Weights of a small transformer language model: width 64, 6959 steps.
Each number is 128 + 32 x the weight over its row's rms, rounded and kept within 0 to 255. Layers, rows and columns count from 0. Numbers have three digits each. The size before them is the row's rms in percent of the matrix's.

# up: layer 3 MLP up, 256x64, rms 0.291, rows 124-207, columns 0-31
# down: layer 3 MLP down (transposed), 256x64, rms 0.269, rows 124-207, columns 0-31
up124 115:102095138134141133138113090105043179132124147104134153150149130136142174151123129065093154147109
down124 117:167131149122117120150039104080112149122130130106122132101160134107187155145154075127119116150126
up125 099:108140149101140178134135110188107131103179142094107194091131077153123156127132129124141124121120
down125 088:120122160119116180201085121123092156183103115140132118134119106128148127133143102158087089142127
up126 092:071163215108116072142098158145133149151140201127132121156117103122176108092115157117168177155106
down126 095:144132120173082162153093124116179189119110140168101145124153104111149104108174131135146171102168
up127 085:140153138086118052201143156130145116136172102158158107130107117141132141136086125048171107149193
down127 086:130152156140124121157075091171192131182115145121195158121097151096150089136134055142130115116139
up128 087:114152126120139120087195172139147096079183140139109185188154102115133133171142117155103086122080
down128 099:125163130177157157185135140161062149157115155105152085160089127141111139148146127174120118075145
up129 093:085163146164131163096130133155174138162186163147132137106147136170160116161160102127137093146121
down129 077:160088108088162105136136054159140106099129154113091158142107116072136132094156164129144124095147
up130 112:105107124120133133107096155094038116127211173102110111173152170123130160142099115091129117136171
down130 124:127083172102138153144085186103131166105148076116124106146094120135115075135155159210105152161128
up131 109:121112182163158106114155092174082123079117142122142100167120173152080151143113133113202171131167
down131 105:118163119153152117111116165209188114119069118155152123129083134100163183159090085070129103115067
up132 103:099153113201132106190099179183144134094109120124133057098185115106167107163120108105122095173121
down132 114:149140092066096172103165157123105146170115210126078204128123097108140135118151116160138110112065
up133 097:159104149176125106130112136149131063087111132116188155089166157178179091124083113138133137176150
down133 105:101104087112164104147142088121095194151143100166142105150141102142104096179169188154076104124115
up134 106:164140128149103080178164152128182158084109122130193109111119125138177190147074127123160090146137
down134 109:104136114130209081098112142109095123134141176117082157180175133136112096121093162064157167093131
up135 109:118165164141162118124121151119133078181106131095123181111125099087103141188150092145134099075116
down135 116:130150124202059126122170075156108135076109123155132089153140115164121147144082104091133106201106
up136 096:144080100098129155101148116096068125135171081094115130096168129101097100138102142123148096155082
down136 108:115092111114099137137059219082091081125137123144143131132042173108081121142097147156139132157175
up137 087:132149140106138130162137146074108172128113135115134135077150138141133093092140127107122109084152
down137 092:078099162082126171124094155075128105100150161170069133117151102142115108137158167129104074108113
up138 100:146083104155147215097174096169110148113178059118158109136117112117165111080077097121072126108122
down138 095:165190148117129130147104103100163115178114116117161168086137135179104110155148158124186110138092
up139 109:132107134110117135119136153107074099150129166137148160084154117150048136116137098089127134120179
down139 124:212161158116152084062152093161130053154108157125162152082124120145125172175118118164112130144113
up140 108:125123142082150111142181131126063155124111155133125114185144120129070116136081167137123157128181
down140 118:073114094170112104137108083154111176052142128133107103146105153142117151114085120098168148076136
up141 092:110154113132144108066172180117133126168105125145141111117149135109183172133170089059106148151129
down141 089:121089148175089151140124088068154117109099172080089101114131107130090074122160129182133113148141
up142 084:140158108082046122143103149105106154101142106115152154163181130115099142123071125133119112166194
down142 087:161184096132094183103158096126125131112110150148066193107152048110179121126142081106124068139091
up143 104:130106091138166197097110153110080164157127131061145110106094120117118132118100110132119108092109
down143 107:144138138128087129155166101133141093105124148134096120144119130157198132133195131168122133121143
up144 115:097163119166175078098144153125094102115118157151146092190105101138128166175112098086132129134156
down144 115:141129175087126140106162154135148101156166151032126134131120114100162114216175132111116106182135
up145 096:120161116109115100133133178114155088164124163182150152096184138149090099134151197101120105143130
down145 093:116117137158083160091106115088089123128083099050108111152131112125126117151066071124157125108106
up146 100:192126108074175159125121105132194118130106162079139157159094155116143117125159132107148079129165
down146 111:155168124152131132066156093127187109075115129120142140121056090081099145098139191159124098108121
up147 101:162075177120114161125111123148139163136141106171172083118143182178093129129086134178127173156136
down147 083:130102143099134143123092112143112086115169127134165112104126098089114154180210062157101118113106
up148 087:141141108200136119162115127153151115115111053118206149131050158140150088096181098171129074164129
down148 082:119129091135101111148122106205138182093074083131125149110179094099105125090069119085136114106170
up149 082:150107102115124179118145110094098182103121105085149107097101120191133103112095225118074128158127
down149 087:080092097127215123137113162080133132113164136131159108146110109091188103130145106109161140135196
up150 098:134176119172093100138151098138120095094088126196172108132143177135144105123078128150165158092095
down150 101:078088123077129086097119174126128105126163110037129148146095093069089114128151158089085095148157
up151 115:096153161092159126085102177156142082096105074132151070118171123110084073173106128100106140118058
down151 103:099115099105108121087126151179168140080114158169136170162133200150206098104086159087160126080077
up152 103:104143118185135107142156123177119129078151183156187115164094144165095135137140163108154132183185
down152 085:101130183140088123132115116093099118146132143117180079097089148146126123142125070134092151214104
up153 129:090166161134170128141135163165164117193013151183138140118153087147129164149129115069171139137135
down153 109:155098158137150134128136082146127116096178092178117096154162128142106132112118141072176114160134
up154 085:152106107109107106180188129171162128094108092132212133160122093124117126168156103183121079095152
down154 092:125081114114149118087154156130157088180143209135054124083220054128099129149155145111168128117120
up155 098:076059094090121110097165156078088187139107151121161104136098136120124162048175136144071158169121
down155 087:137125072130133137093071119149117110197082157158088089144093115091101155152116110137153084097132
up156 085:145097098153110180106149157090166060133099105150077142132090144165133105128130121133049149170134
down156 074:086127169138150094156081138168128171175149155140095137181113131162118141166160085118199076132134
up157 096:082137127101129070122123190116171150142125096125170130071127132136201159177097092048100087107152
down157 090:172155160170118105120127105127114113140099190100082103136111152191130159155131097148136107140132
up158 100:099088110134164132070138169100138143047158134120168143081184168137124134076132112104093094098106
down158 103:122129153137158109135138113111142126091102187059122116132105122100101160135102128119168166100170
up159 090:096102022133144084085091087111116069110152146111144158061098181106110113150114142135150154132103
down159 086:104162137178125110167189116162130095121121181155144127132124097122164139130109126106126071102129
up160 089:145176107173132181099134133053144154121111100108144130132117150095146117171182112146121072168057
down160 086:121161118179098175131066094143152181078111121115092152133172113124149111063121147129151165099119
up161 088:070112139108114157192162127145124121090131141149094146125111111120134162151085133119120083174142
down161 085:158160089160151085134116140136150098184158171142120103137098139087127132115154167167176105100121
up162 094:124103122092099161128105137149096136142113152135112167139124163139147131089137107131139181175106
down162 091:152148119112148138139153128182090108129145058120184119085165137127087131116107055115096097110130
up163 106:141150131117078090130087061120186080183142150114154144064177074141153130124091077087111090110111
down163 116:147134141154132125180190135107082119150148159132117123149077134086143189145104130179093111165106
up164 114:138107162142143090163142164154113174110100096095178121164176152111033130095126108064150110119134
down164 115:122122140165149075108144161091189149162141164040139167121082166118082129116088143121112135156147
up165 077:074142194149115143100125128104090099150071153063107077089111126122141156100138117147147128120110
down165 075:089137065166081103213112112131150139114118103129100121159077117137123138132137119141147085169080
up166 104:151088167091087118167232129117159123146124106103156119165143171082131112152193121127169104150085
down166 087:155075200099144152159085140149125070178117151093136181101183100132112149094123161092121099128214
up167 115:120205082197161177129138166131117168152112167139168088139181128124172078138114187131114101153120
down167 107:116137131147136168140143158169083136189131116089114167122114070157137131144161062091121082146084
up168 087:146128075137152127119120171109126096123218133164207100109130158079179106137149174126098111150105
down168 080:162162159161110139097122140148125163126110124146093120123107138168146198108110145178177118078142
up169 098:054149094130125117024092150079110146125141158033111126121170162094129130102124157118143089085133
down169 100:138144131128116146115094167134124094149153122123107079160059084097157123190123108118110117187125
up170 088:154109099174118159176149070085120100155165121129128105179150110120200123130136201110096098149118
down170 090:128141132114107096054073144118142142092190105141086125098146140183052121119070083149119133102143
up171 096:062114161105157121109073132080100109159144134055146111080119125121139155126122105114101128120150
down171 101:156123124125131132124116122132179147076181137189096192161138102098123083122147103109172126115178
up172 105:178160112186141116164141132099125107198169164115160147155165118150157136112129147139090137146189
down172 108:136106134147127145142104150186111135166149141143132151117079137068149058160148131168112128049079
up173 091:113120164150102170102107096177101137111180108102098182129069125128159136116145083121175131142075
down173 092:142059135155107169157131125133135182086103156134143144156141068120152097168121120137082152096116
up174 086:157070160128159202089086090087111127138135122145088101139096174132140079078097190112106163169105
down174 076:112110153091100116164170159147116134150129141152141040126124079113114128109109089198103091154112
up175 102:125104125084099131150152081059125080158157069155147092138120122187138166173104117098146128133111
down175 104:183091106182148177193122152135129089179132100124123100069086048110186118126149117146130125158127
up176 105:100126115168229133148141117094138145134144138171123106155117121150214161182191146101135097085173
down176 109:175152069063067156113075104121134158154092187120144119115137110097112170113148113110060130118116
up177 090:134092095121100133137144087135132145173173137137129166169130113147114108099180095113133130217151
down177 094:077127142124142187130107164094105128129146087169090131126091103094105096135115108089200128167093
up178 088:100135110095118180101129183138085121142102111126136139098097101151085143090096110180154125089130
down178 086:108124125102117105132112083170110141180083141142128123160106153182102117101158140179106143191129
up179 132:162124132185148136125131102150117120115114139132170171118087129209182086130111148112130166188147
down179 138:084090087099080105155111100141137156209119148130164104057143124140107084151082135125122083111162
up180 100:115182086195101131166102095111158093107137184116142172192131132140144105162153150080131142122200
down180 103:178160147109130119153171134158139097180190164076084117100123073144160084145088155119156115156131
up181 101:158216185163141131175091141118118128125146133165170128136111146076111112158136181108119067136098
down181 094:104195120165157098120169079106181139107132122145050094120166110165155108104118173121197050087108
up182 098:102140149150087123140111115126122134104055139126124135074138106110120165135134179088177161124129
down182 103:127141098179118129037114091150157136139082148104111092134141136127109120107090111146120125099125
up183 094:106127143184122118106154103151148193142221137203121146196101116164133129115175162082159128107128
down183 081:135166199170180133140089152147106091120148128154082105140107089105200116072121106098113105146144
up184 107:091110148120148137076101114152102181099139094135129097176137176186106119081090186141144139104087
down184 094:125104123086108120106130092102153100169110140151126055088054088116101137138158123189111104172128
up185 114:177193126139136123102120143141132133165158113121131174075208116155132084104121169087115116148118
down185 107:153060101075124083108158126140128122146116109135152071087151149109107118152103047090183138114124
up186 069:132113132108155076175090080124148196103093132162087154073150127138128123121183097174163102133117
down186 082:136124139140144121149133197139141148114142140149164110129255128131141116157076165173110092187125
up187 073:124149129161157164089124095125134156171088174117097158168157151163152120132166144185164070100078
down187 081:149099124138097096150114091129089135168140089134114139153166178174121178159131110153114098159135
up188 101:159153098175128140145125117097132164131188116150139135127121160176179091153172158089131169149131
down188 097:114170131156116162141073076190157156121094104139137153171119159107073148142124091108175115114081
up189 096:085124116156095124126134138133141169110112155133133158186143130073087079108124138105136153133179
down189 103:101079169127163080126200120131119188110114122151116082145084126170135112145141126108095148138115
up190 087:107116058107126071143164100109165125185066109139115115159097099097161084126161106106165167160182
down190 086:109130156128148151116116135161097172126183150114109141138158165177123184151154151151123064131084
up191 104:135135148162151115176132061148223139137125124174093155158158111112162148118115092091196090112102
down191 083:126140119079174159066134114129113069222137093088151110112082084171115152167145163074104173123083
up192 097:180202182083173119170128131144142116121096167123129194105129060202136125203102121125144168119137
down192 101:136088073161183162098158100122099129169117106143132105138091158145109091056120158142169121135076
up193 087:040144144186142106146183146182098168105167178161116098157182129150116127128140149110192159126126
down193 089:165147092149123099157090125143119087102114095123185112071098181203135122135119168170112126171116
up194 095:065151152119156107124118140081142100145102093091142132109167136166134110109093084158145111128100
down194 101:139099167130153089139115167104130133149124093099170102114071150109119085151095084130167167127156
up195 088:060115176070099151109108143092195151105111098121107200121152126157098148118127126149163130194085
down195 089:153125147146167108092155113188122173086139101109093150120161107155163079087117044066159158129146
up196 113:163097126127061126084128141128170180132137134163150129122171131147119127202104147076067186161170
down196 110:095131153183123128148098088128134159153143103090183161090111155111175123156148108118147100120127
up197 093:130167135062187138096136099135157133125129084190120128135133137089125115127087143143113028112076
down197 082:112154133183162110112159131107123203098120120176113065124143125168101104100130120155099148158133
up198 114:124165178128082153118152193133109165170214112113127100135178147148153125083139157110107139138145
down198 101:172098104129141103152075163105129107163130108107152039104173124128134110045097116066128154127156
up199 099:120059159118170146169157144098100217126168094132129130089114194199131167159113200132135175102150
down199 106:133138124142149184172147146137089170082060127126090135120117171101142161142100192089136163119089
up200 104:145206083117132056089207114145127089172107130152113165126094124115108104156181121120131110127133
down200 097:157080171084130091091070159158136123057115123066123151143146142093157149116111102070102138104170
up201 064:142162108196103117130119085136118149079099085138149102068101127152150116095122121184103109092088
down201 074:166057128116069111140097139157097124154165124122164122104209108136145119125066128083116230131189
up202 127:129075113084122172167119126163153127164147064141180162122139039103199142128116190120138071153123
down202 113:132170168158086185142093116115150168086166140100100166148093145088099168106183126116115160192119
up203 104:135122138117111110100128117095184117133135103109135157114229165113132079155130126028143162138140
down203 105:104103115122131172200147100211049111189137120134164097148195126148115130161125119081088129167144
up204 091:131196095147143194121116112076143110173077149165071121094133120078131124118095142133086110099058
down204 088:107138099123159197106071196084118127120116168112113151100072173107127129123183094123063110197114
up205 108:185140087156124175145150087139089126106125111172149137108197150140168071074073151142067125105108
down205 112:118087166122111120101045145113150124136160094113099069181076148109069134161167110158182108166152
up206 095:100110188127176110179129131146158138127139102098118144084159145109143147185100091140089150143104
down206 090:133150102191105149059159117130097111134175152157204106188190096076101153146154086150142123150149
up207 108:148157172052161109165161168123145149181093132191124110116159126098118139129100130152112102184151
down207 096:133161113168140127150174084123170130076146068177129136146131122153153179136110159123144135143130